Weights of a small GPT-style language model, trained from scratch on English Wikipedia: rotary positions, a variant of Muon for these matrices.
Each number is 500 + 40 x the weight over its row's rms, rounded and kept within 0 to 999. Layers, rows and columns count from 0. Numbers have three digits each. The size before them is the row's rms in percent of the matrix's.

# layer 3 MLP down (transposed), 256x96, rms 0.0645, rows 7-55, columns 0-95
102:439459510517538465501524536475520508530524499432457491465497486520520439393518546464465501467537510500445512474492518542431461486509453488465507514505526473451588525434527470566486529490567495444536416544478485466488512518521474497578559463459450439515388498536549481477487515565456548550
099:460568490492479493517570542518477532470535482471492520474506466504497495411540523510435498477479548585454472504496529465500508499528529514531537526502525502478530639495433555499441478498505492537513488484502557497446481453597517539526527466452436501410459410538545482429506492545565520482
101:505487493485519508473530467531442457487627469528536496526553497524513456467548478469493443501523488465542515535490531488485541498484428489465444555516437476431537472487451420433467480516548472501473485430492535450464376566528494516517495559476479566471528502416478503522539494532427510520
083:591453377547566525496539489457540496523531392534464545492593429496452494502505515512478544495519464518484502427474500506522475551501513539482529462448480467494504549516429525522497483522439436508523486546453514511505582448490501511461459503552544514551511548543547476522462535468447523517
101:546463539529462460506444508462470541529471497467501642490505522467501574545478529527521507453530608433510538543467498504493504485520546491517528452574564490580530454496473484606482552450566457506492460509538501516527457500486484456507522493482526487403499496500524485467485481552542532549
098:505541499486391554449519521519529579545522482525530456518478480526535515472518522496493469546518499508539489475516546466450528506468502497510435488451521510489500587587539487411404554556460533489521487482519525536566487538495443546426463511486433481549507539597415532521487510526522495524
096:527492540593508526498559516476495533477468487463562442462535539456541479543490449468491440481546525458468512427483553466536534505498504454523528473504616518530568554453479475526488469537479463604481482521439500518506563532564518518488566572501498481457476467542496515482517528451463434570
097:533449404541531510552561478467475503526498508508515511604510481493477540481494512516492502549445564565472542437514511591515514559495534535597458448477507562476532534516466517508440492512564544487504450506435522463487498556533495491488527494481511495460518640502576488509510453516509470477
096:444466530540508516472400469465436536601492492431485486428435467505480538494491448420514519485468534526435555529536486518503508442443528489529464556564507575504515530496506529591540521476500482497497497505558467493529498472528501574542502430535492499575528512530539520439505498515422472528
085:451501498493545487463529491505452459489520525541505457552548464513567536455529469519534436626531503488528490519515541478445500577462532451503527487491510460427524532475442531483482509532561455542493516512520483477470457511474464549474533584496502560579468441447566513451524446543424540440
089:525464478495523494479504561494498524503473456512541489520427485533502512428503485547516496560531526507536508530600551492385463466512442539488545538493491448484396519519517531439560497468564559509515477470445498517539457487584514508549519525497453447505516509548467413560430564485485479480
097:424518481502500476490513518548494480522556493500463550452550561510515396489439543465498486491435535548445425497504438558503441473488580507481512541531522526602537500488521485614534523452480497495409478470476507515552495494448470494477495487487550505541524526516509574479464475551577488488
094:498403494482492430478452567510476554501520417475477546426456462478549509530520528568554550506511470528531526544491477552574520465547580442514499488461516510520449476494549498452554476515520523521514515507417529464424479482443468518454481559563490432503538518496543561567464490514513527517
099:577476551533499548468429507483523475525502560528552456562562554577519494455529512469535518479493530574586549473453529466480548524546503556454459533476503509444547554415470526493465458471524455510452499491556504541518582513546511510489441528569493451481484483531520547453477470430483492480
100:486496510510506560567554471440559425488516481508449476466459525538525489509473549511530597499537519495588522551521507501575493517521488542503516542464519538464506502454497485559526444444524493468562496511550500577389541444448484552504500497457516443447458443471492528567525463449455459512
097:554457528492532606455501511486513500565499447482513464512495485426569485477563519525473545511502578501490513469530577597476548531479447536495501497560577528504545521529541490542523472497411500490473559515518489553528459440496457519464564501505502475474411457532481508546456544431498501455
097:533516577520478494527504580511534535527498454500440455500536431447470533467583449500474563468426521562498528456541514560454510511483502487478445526497507510512544470488482518472496565503448536510544419539485435437515451408506479550517463407496516521548495477520535519513444446538495433456
106:480477471519461519470487476522462485528490464475530456475501505453536555525528533418450423434482562539481536449544440483474468544481470515539503397367546499537587535526536460519484446537489478505580527509520482585487543522519554520544522521473499466498526466459432478507467486461509506540
098:492513478516506533487478428513512483499472474489499512557567531503494524433497500555499490469444466444443501475443606579518543502496539484484479510513496529510422509479516517498535437473512471474488521533528386465513451440447502559534401493539475442521469536501487523592493500579516490407
088:495532460506566439484470469426496382472533472503458480532468539513535535540443463546498426508498481498515527483566451508502476503494468486424575474495472420512497570475488485521475468513473463491414479436584555559537474444532548501518497574433524491488484562537496498566495483502524517488
104:476476471594532457440531472507501464553486516448531506451447510552551507478401540494513485513480512546510500516517521462393507502538511597468568482507441543518542513564518532500487484504397505532546575486520504447460506463459472529495470546502476447538514496518534523600486479523470433494
098:479544457587511538493501423534438561509527564429524510502513527504523465466538457596455475539494594603547500519492394488515484509504514509554463519468485478540499493556494536478472479538545532520526526477546499458455487452518490514503479459463523499526486499456505497587422529541433505449
103:497492540472561559592542444497518509516530483488501510494546542437478555479526526466515516504483457492528442555443461502577521546493523479496490528548535537467459509531436413525529546548557583459494464521512486517504463491529567452521617490493430459475538473543539482418473548493464511471
091:524442538511505488557405494467450450520494564517520452594508511454524508510558537493518436480546473509415487517495492475532482373493475476401503536470450481472498503473483449515449517554538503494496497507432469447555465463471511520483431494447478527419454480521508557469506505489515545555
086:500491446523465466473476521493485447582493482474528552463488470514508469496566437548569545500474531503535473573525486503469511494524534499416512511444482416490487561465497551550469483473488537505463537521525540461557489484498478591574458473565509444551443530476476523558494559512583521407
090:452466512530530525472458599583538515498485504429504506538506519488543520439533486473500451497507540458457465539473544553439513502489432517567469529456607444456520553506528522457466523581478481451473466528490447504529510568513486516546497475532490452547543573596475502476476526440466505484
106:434451503487511498504455411515520517555456482463527486460479546528531462523443520555479501487506494489499495510551546534506491410532418518556486566495517489507526508478515612579494458510519513514423484563557421501444529440453462464489533572477545479516475486462427516484441515433517519521
099:474438407522473560530488561546438494476528434557447454495530485542491493551521486528509432510472541528528445550504505486497494513459521424595514467472442526507500470531494495523492512529478474592497495510505523492486455472482513456502510544477559584474563517550412531498534535387470532474
099:506581500471483547483512562480473557532485517458471562526464507469438489467575524471552446557553527499522564504508483482511515507476527482543431439491537485540470497495536506440535476564481470552518496474449464481438445501519540492415505555468419497436520488560542487476490462505535488368
102:511479496544517446502582431486504505458513492557470506583469473520465510485454555529581450467530540472547486478595479521516457475491492585477501473508480511434467476496567514516480476520479457540442550469507593471534515498554538477480393458498472560547519508439534513489501497459538484585
094:511467510468579509469619493541546558454505547487613488451498545474521567459525532478523484451509490487499420550518525507487510526522480502524553458490536470462487447484529457532453580426496486508491475493500447516550566586434527529543501566459481490519460495525460465554510459486495444506
094:423478483508510602521469538446455485478503499493473516474444473585447477502513576457489508551460450476496483576438514480548472463527467485504488555531551524364539510470459489430540503517526474508549529465518524489457489551513469427456504528505493529599466486500517521464534515458526536444
107:506453521519500488519497561505507522542425477528448514544523499468488417552570504399463524437506534571458577445534507512490479514531466497490525516526533489481471550501450512512448515476499454464463504521504519473463619523484569418519513472486523494546428468448432434569498500480468446485
093:490529477519552490532618512547484492510510484503511518448500508508500422554458532478473478399466516550534492492529570540547468541516499556566528471512461495505578522573503544477464447569520541529506460502462516532474522513526479519439579481489568457546532461501475548558420510562526449482
093:566512585476485442548509487546501493545552427510505510604453451454504508472537566449480539468446446451488575478465506498520497447504532505451462517521450516454504482445520478520412541461439439538474458491515527494554461477575514547463475477419495459522538540487536475568489492513503530500
095:509568477508525516420533509536486430472552544504468581439497582413575497518519574513451452458481523562476476480496506446540537551509496483443477512421496525566514466464433526538505452517452456560490507507526515468503438503469535547472459538463590466531515496494468508542481479448491515534
102:424508493471462530484537558538517468504470470469428588448471473469505447523517562480492521577534462533504509473533482502469472392562520476564522475471561525552527515515512566515530508519592466515476507508489544484411471487519486517487465467497612541480492519474494555503525544419450488537
102:490470460551500507546493543500546515551517543462457467512516405416440584482589471545505491496488499522471478541556510550425485511484525562526440503501552493509554500500463512433414523462482517482444516533459535449547505462502476431506538536489507503456508479535558476523530450472409567466
099:544499489428506536567536509421525541508480514462574484549479535456506529501433473548511494497509474501492587448520450512559498481542475554471574510493520479430428501421538429387512474482527511561471529458453480541505557547482489509469446501551486482515457547454514508476523537470451533543
106:494487496502522432526488517470470526532536532460531515516490520585392467518473503499490529505536509499512580489546567530434437567471506560523514499497515483466472495497494472496512438439546524482514477638516545436466521522500535557422472573428478510528506488472484460534485476487552595506
096:548575548473534492495521569574513494444532551511534475541501471493464536480530514492477480517516427453522448447530462504574513559485501544437493415537516494483420559496513457592478541488557539494556540490455497501480502494506470465466487437581430508567451498429478463554539516472506499484
098:501512514527441525562491506572490478532522525566482501493489555539356570511544538480479436486543513528581500503470482507563445563433533553511523464460521487472532519523512458472516524505471535570495541525586528468528547541438484489514458443537491484538489533481524520491520394484503479545
104:509444438427525522562450517470526478463486493541548541521420513452551464450488492507474445515524552509487537502561603428509486433536519455456500452559468499572456478566509436461522506462430527467507491436476544496482493559493471446492499541482539514454524475484499478441516567517459549458
101:574425499514488551411496562425543508535475509515559484530543482566487473505481480503406451516474459454459544428541467501495482479456479537495480460514506480529528488583498509436532517490471454514480471479479448511493499509505571570486465523559479465478505601404449480537554525510532483546
102:451481530515481523503563488565475542553473576495437515455570490511504488475477592549487534535503459490478511556510470535528495455524473492533518428532475475489557614494477526527402543515552482542505525492536454468532480510440585482573575472449454518487438525528498496469461487531446508507
094:493539574517556452466509516489450424517484493488514502488569468492525443499504509471405481504542525530438477443498560427437503423443554391458490464439548455484484531463471556517458482529510499505443461501499488509444455483510464548539461582550520524493421533494471458509445488504497514498
101:523530492465517507449487433513501458422568521560536498549501531549460477502492478471470416491493520437503520481597521495483467479537467499442525520512477470532421559494489483559462475569577427479492509519537551486464492492475540532553404507453481562505532497553527558502502533433474466423
102:556527410567468557487475479508482469486505549525468572501586532455464537494515496498457441480491571489454493522536484489477516520553490471520535521539587510518531564576530474580545526494548443479500429469568513465489499428434472455537435500493528462543547514514497456481547527436482527529
106:502557450459545537486479548546494426489484540519537450459541472496579442486452490535574513477568509553456448540474518492491500486458476578463546552554527495524512549503519565541525503469491428474439507531461527547496471420535426477511515555520481527446464505462454536414473563511466510475
# layer 3 MLP gate, 256x96, rms 0.081, rows 8-55, columns 0-95
096:479511471484494491564556558471456551593580492464524496473453512511533502401555499419506454453528568528486487498533510449430529485528524422444553442482531488476471541428504526535478498510500485536517526529526488484487425424572451509517510486453433507505512440524500515441470449523531518470
108:543558501494502529547408526424503581490518541457456571511491461536514503513443531464467466513513492529453522513492540556485503501566538499518497577533557439520548478500464405531511552477466399539499456485461485522459543448488485482497525456487486549519469489433471482484454456434441558550
090:504500456478544553406510549471512445562479514480444471476581542473496502544517534483434418490545519527459527508515528523527484552492533426440452543479514497489483500525468460428461522476478483536513525424464506569563485494535587474487429493472478454482504538488480383457527497525513498564
103:508506499510501524422472486524455456484483537463407580492563518527435574439527493439538503442544563444428548470523457465513470460541489452491467451490564488464479561499479437522480570499561425538486527476530489523462475428557490469488501420498462467470518489490524512532535474466523529536
087:463498434542527533582482501515483497492540501452516491512582482482468461488450494485498510496527512381473482461447507481491475410557555500413470504574471536407418560459500501539504488464489517461466437524475526506478548488487498457580495514565488546560495483483501472455561548464453515488
094:451540470548520536494538498506470498493440514412592456544565485439522490511523433521532441475559527478500483500507545593510466588472459510484527418512537467572518578458510510455530495490536482537493433523501519496512485520468499533526488453507494368521499489559529472531537545492494463464
097:526513558578520465452494497521511505487500436464538487511553542527518502476498497571460425502542567507474510449552470526545486476503508423502444531422531441469453524520540482501425510569525487452514490462528508566518539566504550509494427574541469456502528564467444444544431479530471441506
100:541470499551574556516432549516552478496546499498488564568437453461475556536542423542500520481502478474430498437539492476499495493537470564511495497511589535502572443456489451559400529474543512503422459528566474475489488484467478522472491459550451511510429509474527519486483460532542478515
088:485563526505530460459483552464444483505568511551455515480461490510520492484546441508472491505535434513552495525459480502521581522455567447451536457452515465451540566490477507449525532522533518554558501484444542466597455489457416479519497476428496547483452475415508533536514472477415533470
086:504492476460425462529471543480532486461514443512512464461523460549533550488452479534474519487559471482554499489552478412470533441488507543541452429450501530460485512523572450493533502490512581516478478505478499573498470530549432491492508455515608419430481480481467582513432460498475476554
108:479516549474569502522471469570475474532414407474458475478488504522610443533480497587514573462510483543522508514557511475503480410518570508486494505501458469462547496472517525554513534394534503459552528536547492469503505467442543530503455501481475481507462500527555480465425490534476539546
092:491457503493542421527490537538494466464549465462511581536458501500516507500526439510570519486508513499507592563520527516528497432515536474497604567586542526469521500532443503488495553459504492530467462443535498464415489483393480512398523509528471574524520476451500518526463510536480492500
103:456407485461503527566478520499509392543476492469487534543485523486555489510633492576545540450500552481495450473549457459490526532495507536477480522471555486475534562451528479514497487473547428465456425494462564516473517524467447487486465495482514457513499563548508460461476542517489439435
099:538537486489520501497455486512485455557527407500466412487472473501555514558425477521470563431570537438496569488556504480517493500466473499455539448509486502505459494517531518502467474420563437534531423474477484516463458500495525563537435507482569434502461424496474547517452496446434506502
095:518541476498485423484520490482539487433535484529510474461499485500531493552530415527509520493494544417549419564492465476611484501460576396518497526460500517513561461509447519499531432541488547482524499420482515514472500456485481467501627501515482529490488462447548486551502471439513506502
102:417517579581524480534500480516506505488466503434434546535511493468530492513500554522460546563664507461396469427480470473510465519524474478474499537490543514462433576475513494497485508533508478512539510559529477493469511488511518505622499477489521481551505532498445493505477538478487513491
099:479475488477539473537441521451476465538431528485523499489546483523544485554418489493474508502578575520478509531453532431558439540486499494477513470586459498433438518519454509496462496597529442544467545483483487460475485562490491506592481487575519512540506469592477522467513471518422492530
101:450471483478462514438484490487485459429497535473473484576534475543475493450518556536472454529527494421504532508513447485526498562544502420529533494465524494548546481526510568481496496504578485439573493510524426457486473481435433563498463515506510384462519490583455546534453527532454530484
095:576493498509419555506533453529439557518556457449556594421506491590465499501478470502504432475481558582531533532561524486523461485521485465558544483549546469518473534531478465441491480543527501508489501407541462497496446513539530516508522480552484448446508512508473498540581518465466525483
095:490486478510519466471468413461492460520554499550428464397547539491404453440478486526459502528528558524490513512477491454538509492599502516508524470477444524536515517525456498473492463500519537473498540559485547536495418409499471554433535543491586449459569520528535517524481546519499527512
104:459477515536496486489564465532532580453538543477455457521504568527469486427525461585543534545463587615550513517485406485544495501535508516536481442523512427545537487547537500491513493541511531502536535491514445396515471461537493503492480457504473528507479528494488510557487478576435478508
096:558499509488499472540499491493562537556471464487509452458612553443497442523445540455490497477466513544500542549519470483497509491565484542510457510521436515515481508514493532524525566460493465498557532500509556448531467514547535375506588494456518478489475471522514539540587522592419490499
086:459481460504498532578482533463516549484525551481563527523482534599473488483434444531493539514442569516589465546529492594516546480494523530580480516577546444489510484569547470444500545519540515475519425467511508550561511518482481474487552533559495557467518541488531465517508525484494562481
086:500425478487460505573572537484528573486531491465463517572503483440548485531539508438504404513547501530503537456488533536519520502550399560461462545601568509502486491483490517525491501513505413559498520465483520478496519486555481534526525434532452483492440493529502490544477507451432427513
087:517482544484439465560509474428548495517551475530493489457497457539499469518511528513543592457470505513479501514441507456547459485495545547503502508569498547547517418496457509510506529383503478526405470464497510511524577476518450492434491515449519496443456454403487436526480459525537497573
111:559487479464487527484480371565547523427477493541507446543589450559551508505528469431547486474491509568508510509519512481511495531488486474567559532500461501524494501516537531458468498503521517464503450458494426519512414491496510459514522485522505418520416450522587553460545537505492437482
106:518482509481513512442507486502514502436499509454538427505533489481541457441534505531493556414594478516439508511464441428407502498523441496535490484489482483567489586468508548550476461461546455500519505537488521545454521532505464532499532463483538469516397502511479541492527538533533408406
095:542450513514493569521485499512490494454495455436535559439509415451542574499514568535450434466513523491520471509509533514594507514489473489509522524468469528509500515458574568551492518476483431538541528460497563469475490461522538532537502470596524431466529507496433503523568595553499462508
114:509503503476535574461459487548480442513527508539432564443457515533488482512525481449545539533573490548404408499434496445493512508474558511495463536547460492550510532466506549463534470495498447509413447521504546487504521498445506504503549527443555520505555466525500442497438425539577484460
102:523485468549485507512449472543452470483510532526523474502501520532400463495492566509499460524539538467468560461500457471521473419545514469440542458497452537464463501512433579497541450521473465440542583545517569607437499440541490533497424523504571477472506470571515468527475504505510483514
100:572458490502478484617461487614490469495513554563548555486506510483456480530509543506487571458487471548432500487601498464483502513536543514484490488452508512515555500508490500442451585527529514463460502544503517563537540485470516542442490447447518523414473541504482539509518426488514543542
107:530475570550467540481527510503532506534485460526509514516515436448445485562505527431501479430520524506501605478502485542442488537528443467473451529593607494411476520494459504502476517483533456502496476516525498526457553485482557465434479467473547468552461459469429467451559501436501478544
088:482503398497510504573509533538581515511549517528624514487498481496504482476461495476551534482470452534477479560529497467431508451537479553441510460479506568428515496440454451564455455466488520472481554528498562516513432506510461480503489580502441547484496460466523551540567447531503488476
099:555540500458479497477384488504476526469460423506534392576498494488529493530481515478532500496497526473553543480529466605474485497411543443534486529520458447467491447552489536502492469523520513440500421568503440500546515479515574520474436486500522476469583491502506469551514545534514464493
096:538549446491544473418504496550495507519555488505512544481416536445557504492497470442402480519533461513452497467458558461539556564597517485410450510459450475595525428476497487540540431515506476522479468461501509481507469476466478561447441573484519493536523529523514492526491483506485502482
103:521489542498557527496459454516469503520548482408454450560522481490433558510555489516496509505517505611428520488453476487476446536502485434479490470463505564539469510467537550505552447448528504419461513521467574508478546521473487484488495532542546523456581504556469460450465550456540416492
100:450526459488512509466544482511458461400484506423568560459492520531467500461476489564563408441447516504469445461499554477535543534547507445457516518544504474492503519506520406530531499522510477543511496399525529523538504536525484422551509510439408471556474494505475445494499554488498538513
095:451530516458531530445542505473507510614461468482460527479419465462566492478534473549478513525485539543503494534478544484500444455522551475473523454483415530514539514466502477545465455518455489532502548590523519404503415461442513502458505543443570544522516454545552509477504461540541530459
106:525459480463470510499486540471526552538546446447498537538491511502567480496476450490452534533469475469537535490551451506545491472493570453560543550566567484523536457535448446523507507490517459543513494466563497428420464493400544517478511470520516533612402481482470552489541494532469531514
096:476488465471471470582480521505520540478563516419512566543479475433524597461492512455470479429461544445456513475561509512509505531436562550524419484517550498467511520510497479530441513524567521504477467453484529489474525500492514502476536482499372481440495511494555479544545450525447499581
093:522455491549397513462508545530539446515456515558454540476509565566438536572540550486523443542468554533528495462474531476515448558465495500540472497491582552432549462511460514402439493486487515565479538473469554472495493511412451569524442495523476506520456495477492524479521495500496522497
093:511478455500499458486534519448517503466471477563485566487544517402473495460540495455384449576437560541450506459484521509487576404541523486438493479524450554492442455543543473481495529485428516475473614461524515502508477469505519473514478508480486470485541536533453478529463550492472521488
100:591460461510509504439506495477538548471455533495456509524537475520476507539473565431471552542535547485431536457514570514559507510485466555505502514557523455555482473531457478461522449506477460571419507505479500522535526477497519551506505421605522483465469588443440464531523542448481459477
111:470457463552531494514401514564471539520476534485496512476559450510486502491543490486504576493567468562518531505501449550498523558589490483465544483540550462518538567483489487531382560550463462525450507509524469458543476534514525433539531455473462479506510527509507413470471433510423502533
088:478596491533530478423550474556465503521408494526477571429484505456518501459490495489460553509548552503480478456471551498545495485558467456478512526390455542429503553497519480523481506529474432549492568495493533472494544542504453518513508488478532499503519525410404570447523479515494497532
098:493509491530482498588515539506533439544489485548459527479598496449549459455516464506600542469532475505491474541440424464459447487577532516541458457518537562498550547499519496547443483450520494538501461491444524472530491525434482501491464502479489485513398487547523513468416549467434502472
102:569482434573436576459472483465493464499529533510431583504566540503456567514553475465459499511499545477520460479532451481484531560562504504498537504538559501496490509584535442537510559523544466497470449481532464465509470465451432469430459487493500452524576521480553446489523468428501509498
104:463523457448605525457506434478535605491517540482496444480421477521562472481496495542567479498523484553478567539461506508415510492568496431482510530489528492549513501456491558511452445506495548552478485521537471472487444480534542535528558500485545555538557431457517516485490532474457456444
# layer 3 MLP up, 256x96, rms 0.0772, rows 8-55, columns 0-95
094:497514477526474492467478484538445528464388543510434482522524446539437431582461544540383548512529494483424499544505516493500525577515448534560464499490463529506505504552457529484484476466508483493525452541522471507469583523475585526486449515535526470511468507512473560469546586499536520500
107:516529503496562439443559480550532509553551504478495466458503462445506465426557525527502480474462446570525456545483493489529439473530516513537520535511489555558524523455563529431429531531499556434420474525534479463557441469502489475549519622473521473537519498539474503495433482468510515454
091:523488558467571451537489435525479512485493546554523493524526489558504458507510484487488566554514500508546523549531411505489543482534412441506545525555502548514525439526443497502452540504448490448495513500517511518549466431531473571576488485529495522504532501398515533547574399553460483488
105:483459445520461498548485582514499523604535461502491532536461525523559452544438492495454549508566515471524547500424543506480487476506529538497583470613497473548515494501484492516464510420436491549504475477505545444517454536451443470520546488526559501535443531474439463428533486454479500503
095:502580503515509505466428496469520518480557466468466505501515425494493488479467520480498448571516478533534548431539492438513471471538462474441412486490454461519515578503525506454448562596461547433520499525541524490527451483450468577469496485466480455557498593558532557521535528472490536530
093:454452433584528469494497546512444447432469545444547502550524469480479500523491460610559448514528521427504501511455529524521504516481520477476461453508518465544514555521494460470562534435495538485488441526511496514535572530455522507495546451443502460499469512419499473496504527380479515563
103:490476504450489530491490483476485475437454574523489575503583431502455489499512503442458539490521445463457489519488497577410565496456460539515562520604522549480510526511454492453508515502448493521462570527488498452525437484521392507511555409485483506517533500480537478461561493516536468534
101:503448518472569546500461520515547454478547545485524556542503548501419487531450549519435553469580516415479478488505427533503513476627548489529472464466539519482515476457495480546468495478517480509502488480457524490564493503539493437452465492588467482447405455481494482474502451498565518476
083:497475500476549556582488484463607466563478500471552506544505516535505456501503530495528521456493565490460507453500550494462389509582485526581498482554543480512510498505543499516486481493454500446439463539579469425436502521516517495511450512544475431537441504548474427417472520497510501507
090:511405427481476491567429541489519491476490407477515491461500497457554518475496519493478522483549458476496532529538535433449468453496469547499501491487518512439454472550500451521500589454489503536547424516473459618415478536529490516512542482512588507470483476491489562505443449548512485538
094:511463539468466505515524524448482502388575563460530541522532492444467552513522466459511494523500540475494494457544445548550483498438445475504505467498505548530425475505535508457551461502493469484492515493453504542477557566578418502421571495480496541453511470459492491520575533474523395468
096:501456450426512502568452514536521526504558450494532528609436518527478484599518454461515503504513578505543570544478482541495510554527594458495501497558501506499479518461501543523509513488501520467442494464477530472511515540431477425394480525525445523465499428523513552436527530500480482492
105:607493436456446471486465478503521436486579517519444585456476555495474506545537466474548465572460483472478435533550437518521471455536537516454502549484496467529542493494500491473523537521477509532498518463525534571545500469509544461487507484472449508479528505390540498491510545435516613515
102:522530496510533481477469474462528466535557417520455445492477487502557518575420497520540526450530492456512578479468531489524444501516495484396516455548516527479471567516461539496441439458547470485542463500476474485457501474508457539510476536479563482563429393470465515472452498490402510481
099:530514500489462514518547560413568494471495524510495474525461513468466526525471481582551482521521549463494443451578495497543471464413486471480526449443559487459491487455597575528566463539563484514529516469458544478485485570501434502539535452539503538521514508417497503513440467463478435507
103:461518469498440545483589493602478521447483550486561520451541429527466525459486538535493549454538521523475544517508462466473477477511492477566538546472493507466507479499521521463527480498553508566555478556519457531420519568499475505480546490479410482397484552496510528460477459445535556569
104:491536527522508510521461549488428497465502501440476504464477510466476496550515582471517539539544569496452454442576460446451464488476512485505511546435526501492570480438519467451531541563494437484512510522569484573487561489520505543552493576416430541494456492438480469465443522508490578492
093:478477454518497503429548569461520507517454568474494473533486523492483507437478453484410576566502534432499565460508522419516466444487422565543425550524517556475505457494518464522478534507484478568488418462522501448457482550538516584522504477465488469475537532503507473490465516542565478520
084:449584442552508430483486563520541477478462452504463455540526441426501501483408574475511519431470488492533515451427505478438498510541499530471452500432513501507497462548572481533506507522457544448486563557441496500477494544485464525484473531428479480526420522475503519510471538509525439573
100:491533485542575420426534452471495512497475504479428494487532573504493433453500536533498524550505600534486495476520509464497482435475495471540503493485428548481508556526525479477533497531500556526566573507513528515494461432519504573492463480540583544528531536536551535528450579540415503468
102:544498494501603490486478447532485465507487492571531515453528438491531473517479553443536540507560443453435516580479574490451541463558489443467536543509433525477509472439441584498510512540526541472477517468521436546473473484445511488456575551457583449480510485533490539503459484494528506526
101:467500479403472493575477473506479454469504456492561447485533515465494534468504424469503515479494451485497503505491447516552574468536477554501480523523494506461511507500544539577478554513551445432545478435498458501517503524558518388469561483488476438470518412626478485482507507497508533542
082:480491468519474495403556552502510454545499517538509427551560502486465549546513544501550498494462474475463464509495447512447465516544467460484512424517420465513502512491521465481564480477495562508584517525500530470539549411546565478515464445450486425580474444463513492495503429486483506422
081:534453427468482521564559553452501549516460531564461497565433487483550496538498559477464421481531464509493563519462514530484527498562459504503457493497546530503538456492501554561599487495506452509495605492518492510509567499537523477470470467505463429446412470571492526531455481501507451482
084:510520559505424451475509478445554498451534500531489444467483423549527464494501515517529515537473465499495459516460489498573479521446533519550478533515500517536544440550447520445495513441455534517463483449492533531543573431528413491472524427504485457427469476415541442474476425544535443511
112:525450456493491510516560554521529562546535537487564511519476511482457447503448471440456539508439462606525587505463553462493521481502462578459500517586492520552530458529523445476554577545455520481446507531502503491462508571516435533464520508451530494514496530500470508528489495487545596550
103:521507464625475517464514551487531568509572433508446538459410519499515547505553512552531449509511507525459544485406527493532488541511478563530467557495522556494557513501493489483443511525570488538476473461497565515526568533588538439460498525536473521456471472512504461498452526513533462454
099:521514549481458517498552507531540519552541491511574497488537470477483553534498463502375500508442498474554486534510484481538492525485500487479424494547507526532489487509522450518402518581580488466528444490462522502551517586560508440506448458528519431531488464541438534504506430550561442533
099:541463549541526555510505537531544447603514486472482560585540499479509514571533473501499489514431494513452527515471507515522496498505476497475484471481564579506445558527535444504539561502486508513495551549502517474497445506446565493499518507477520483510479558475475392566559597474439569458
096:493509511528549496443481424563460494553521533475564513532536512477449487437512522518503500408538530478505493477538456519583512466487550455441558437471436466441465541479510552478533481474511452460540542478515528558437477519512473499479400522496531439478435490561435497549501442520480436472
099:534481495514445522525476525520465453519594442495498544443552463506443532458520438497486484485457439459501518444484535479507534525488506566521466581514562548520521521503480475476421527510580478474432409524458467524491512462497508531486470530492498460482515477472480531469576399449542577571
102:533495493513452507503470456469512571489456453545503543576481500527533434564498514462508493498471562571445537514498523541450436484482520475584548514528552447459471526569431493514479539468503458461464479554489531526466592468449574468572452515506501508563444513433474469489540476497467511436
089:460495504480481489442533492493494512417438476500468490477508544534470494514587506520454525556527530426469486512565503495560520537478561461594510571456473586472514559552503520445506478471533447507517449469483579513537536500490546550461494468507544503574561523545481481472447504507503417424
107:482521491524554568441478509469498481545506577535490455443535480519480486564502522490579442512519581541539470539511512530411533468449463447503546431473525470504457502443520565496533508590460569494455550495547454504483474478503502561641516467540526525477484492545500517499498524507478484488
087:471456532478460518590507533474455556444539513500513494556561463541492515530479529461466526469511527498551490478585500449541486492472480476521528511525538452490460553520480534534429594532480456501557435498469553493494497467473572505539525439500464438562459555484472585429583483514468448503
103:484531428538556565482471490497463536551482541463500467485526504554578521449468503525461482447481423478476500521465565470431515449446471557520393602475476478425511526477510516514498484455449465508484466468530440522493527481545534482461566526521453518522504540571421515444463499516532531497
108:523434564518519484478495494468596528493528490467447476534552473523504468500522514520445575480581437470428481494421490501518536540480549521476418516503521559527577520527424499465449514508493483448450523532496520398505542524505437462454472520555504522499491482476465466530528429513456473421
100:435480517470522513472484473425496511517489471425454567518457485440583511442483483570500481552457524538461493569486474471488445470518576467478567523515463458536496501545504505532468485556474466512526560583525496447456459421494473524420524573446534542483523513558556456535500453527532498505
108:517553500479543476511535524524525425481637479477505489511473480514496516508525526508559564486576481509517473502462488423537445475535508472507469537458457557468416521408548520529467425437505494497484483494460482540472537480501427454483572480441572509469474466452490548507445518452530549503
100:512493529510484541547545516506454459519471519521544474530577605487524483541511484429487460484470566546517541456449504457510519510558430570523553550409476498462540466489534512426513533513475505514437514497457473509500478487512465499585524524466501432450548509478477520527394515509600479504
096:461509470560528470498495490498502504477517462427518484486477459480496450479465443488571570463527512545497493579532490435470425431502515545501523505501533472491519591473492508502536467532503494578522429555508506589469478516554493458483558518548530557512497489489557454589478592547493582536
101:482519536447488496538460517542506511519480527510506489469462483547507442487465471485484474495610519479417540523479502428501468546560484478499525552530538500560527452463414509415459533478528512505458466486535491515534518484424488454493450542464545545463496503459476566431581567448462591459
098:504531510479501517489462495606465482475558480541490481423495484455498501481510481470563512474562454489455467544499447501531457517506535482467503531426467586471519491479488562458469474515585483545550474443543545464437505493544513457532629554413521515490522439490527518533498545550549512478
104:505508508498471534552574459565561460530583472480524477422463476510510428529460499564546517514438477509464498558453483448519381384478496485510476545510475528448518511489561545540484484496506503460542489559549535549461540547485478477467518525509529557512430468491461549492475543511474527532
100:475502551529483523440445500517447406545512499522525492472482441516516476477520502518433454540494448520441456432492536523481477496438565472457469501434545514426448518479439544496449510494482460491426461608502472501483462482483479561547542564535450510510453539514481446520444406502474496505
102:545475511466577487499514454480486508451542477493537499495437523457532523539536545485434448548567583514468533505522530432588540466495512446479545556451461491544541480469453481487482513609507470508501518496499488590455473439536543510481530531547495524508587581471503513560535491510544457474
093:423553477451503501484497463546452470463466507487538429487478493499503399541430501547530462458519525500480578470453493470482503482497528420495490476463448480483499604462475558503506480503506481486509430455504513512466568487492519459592475503525498510472476444526438522403540562498418445522
101:592458479488400506528488516551522435526522538491484545525562508518396531506524508490405522515475538451490411470585479493532515499472488590484530506519502512466541489501509465538522514538477414547439502518477518548510433469499462507507498482513440467465499562462457492478560443506551506555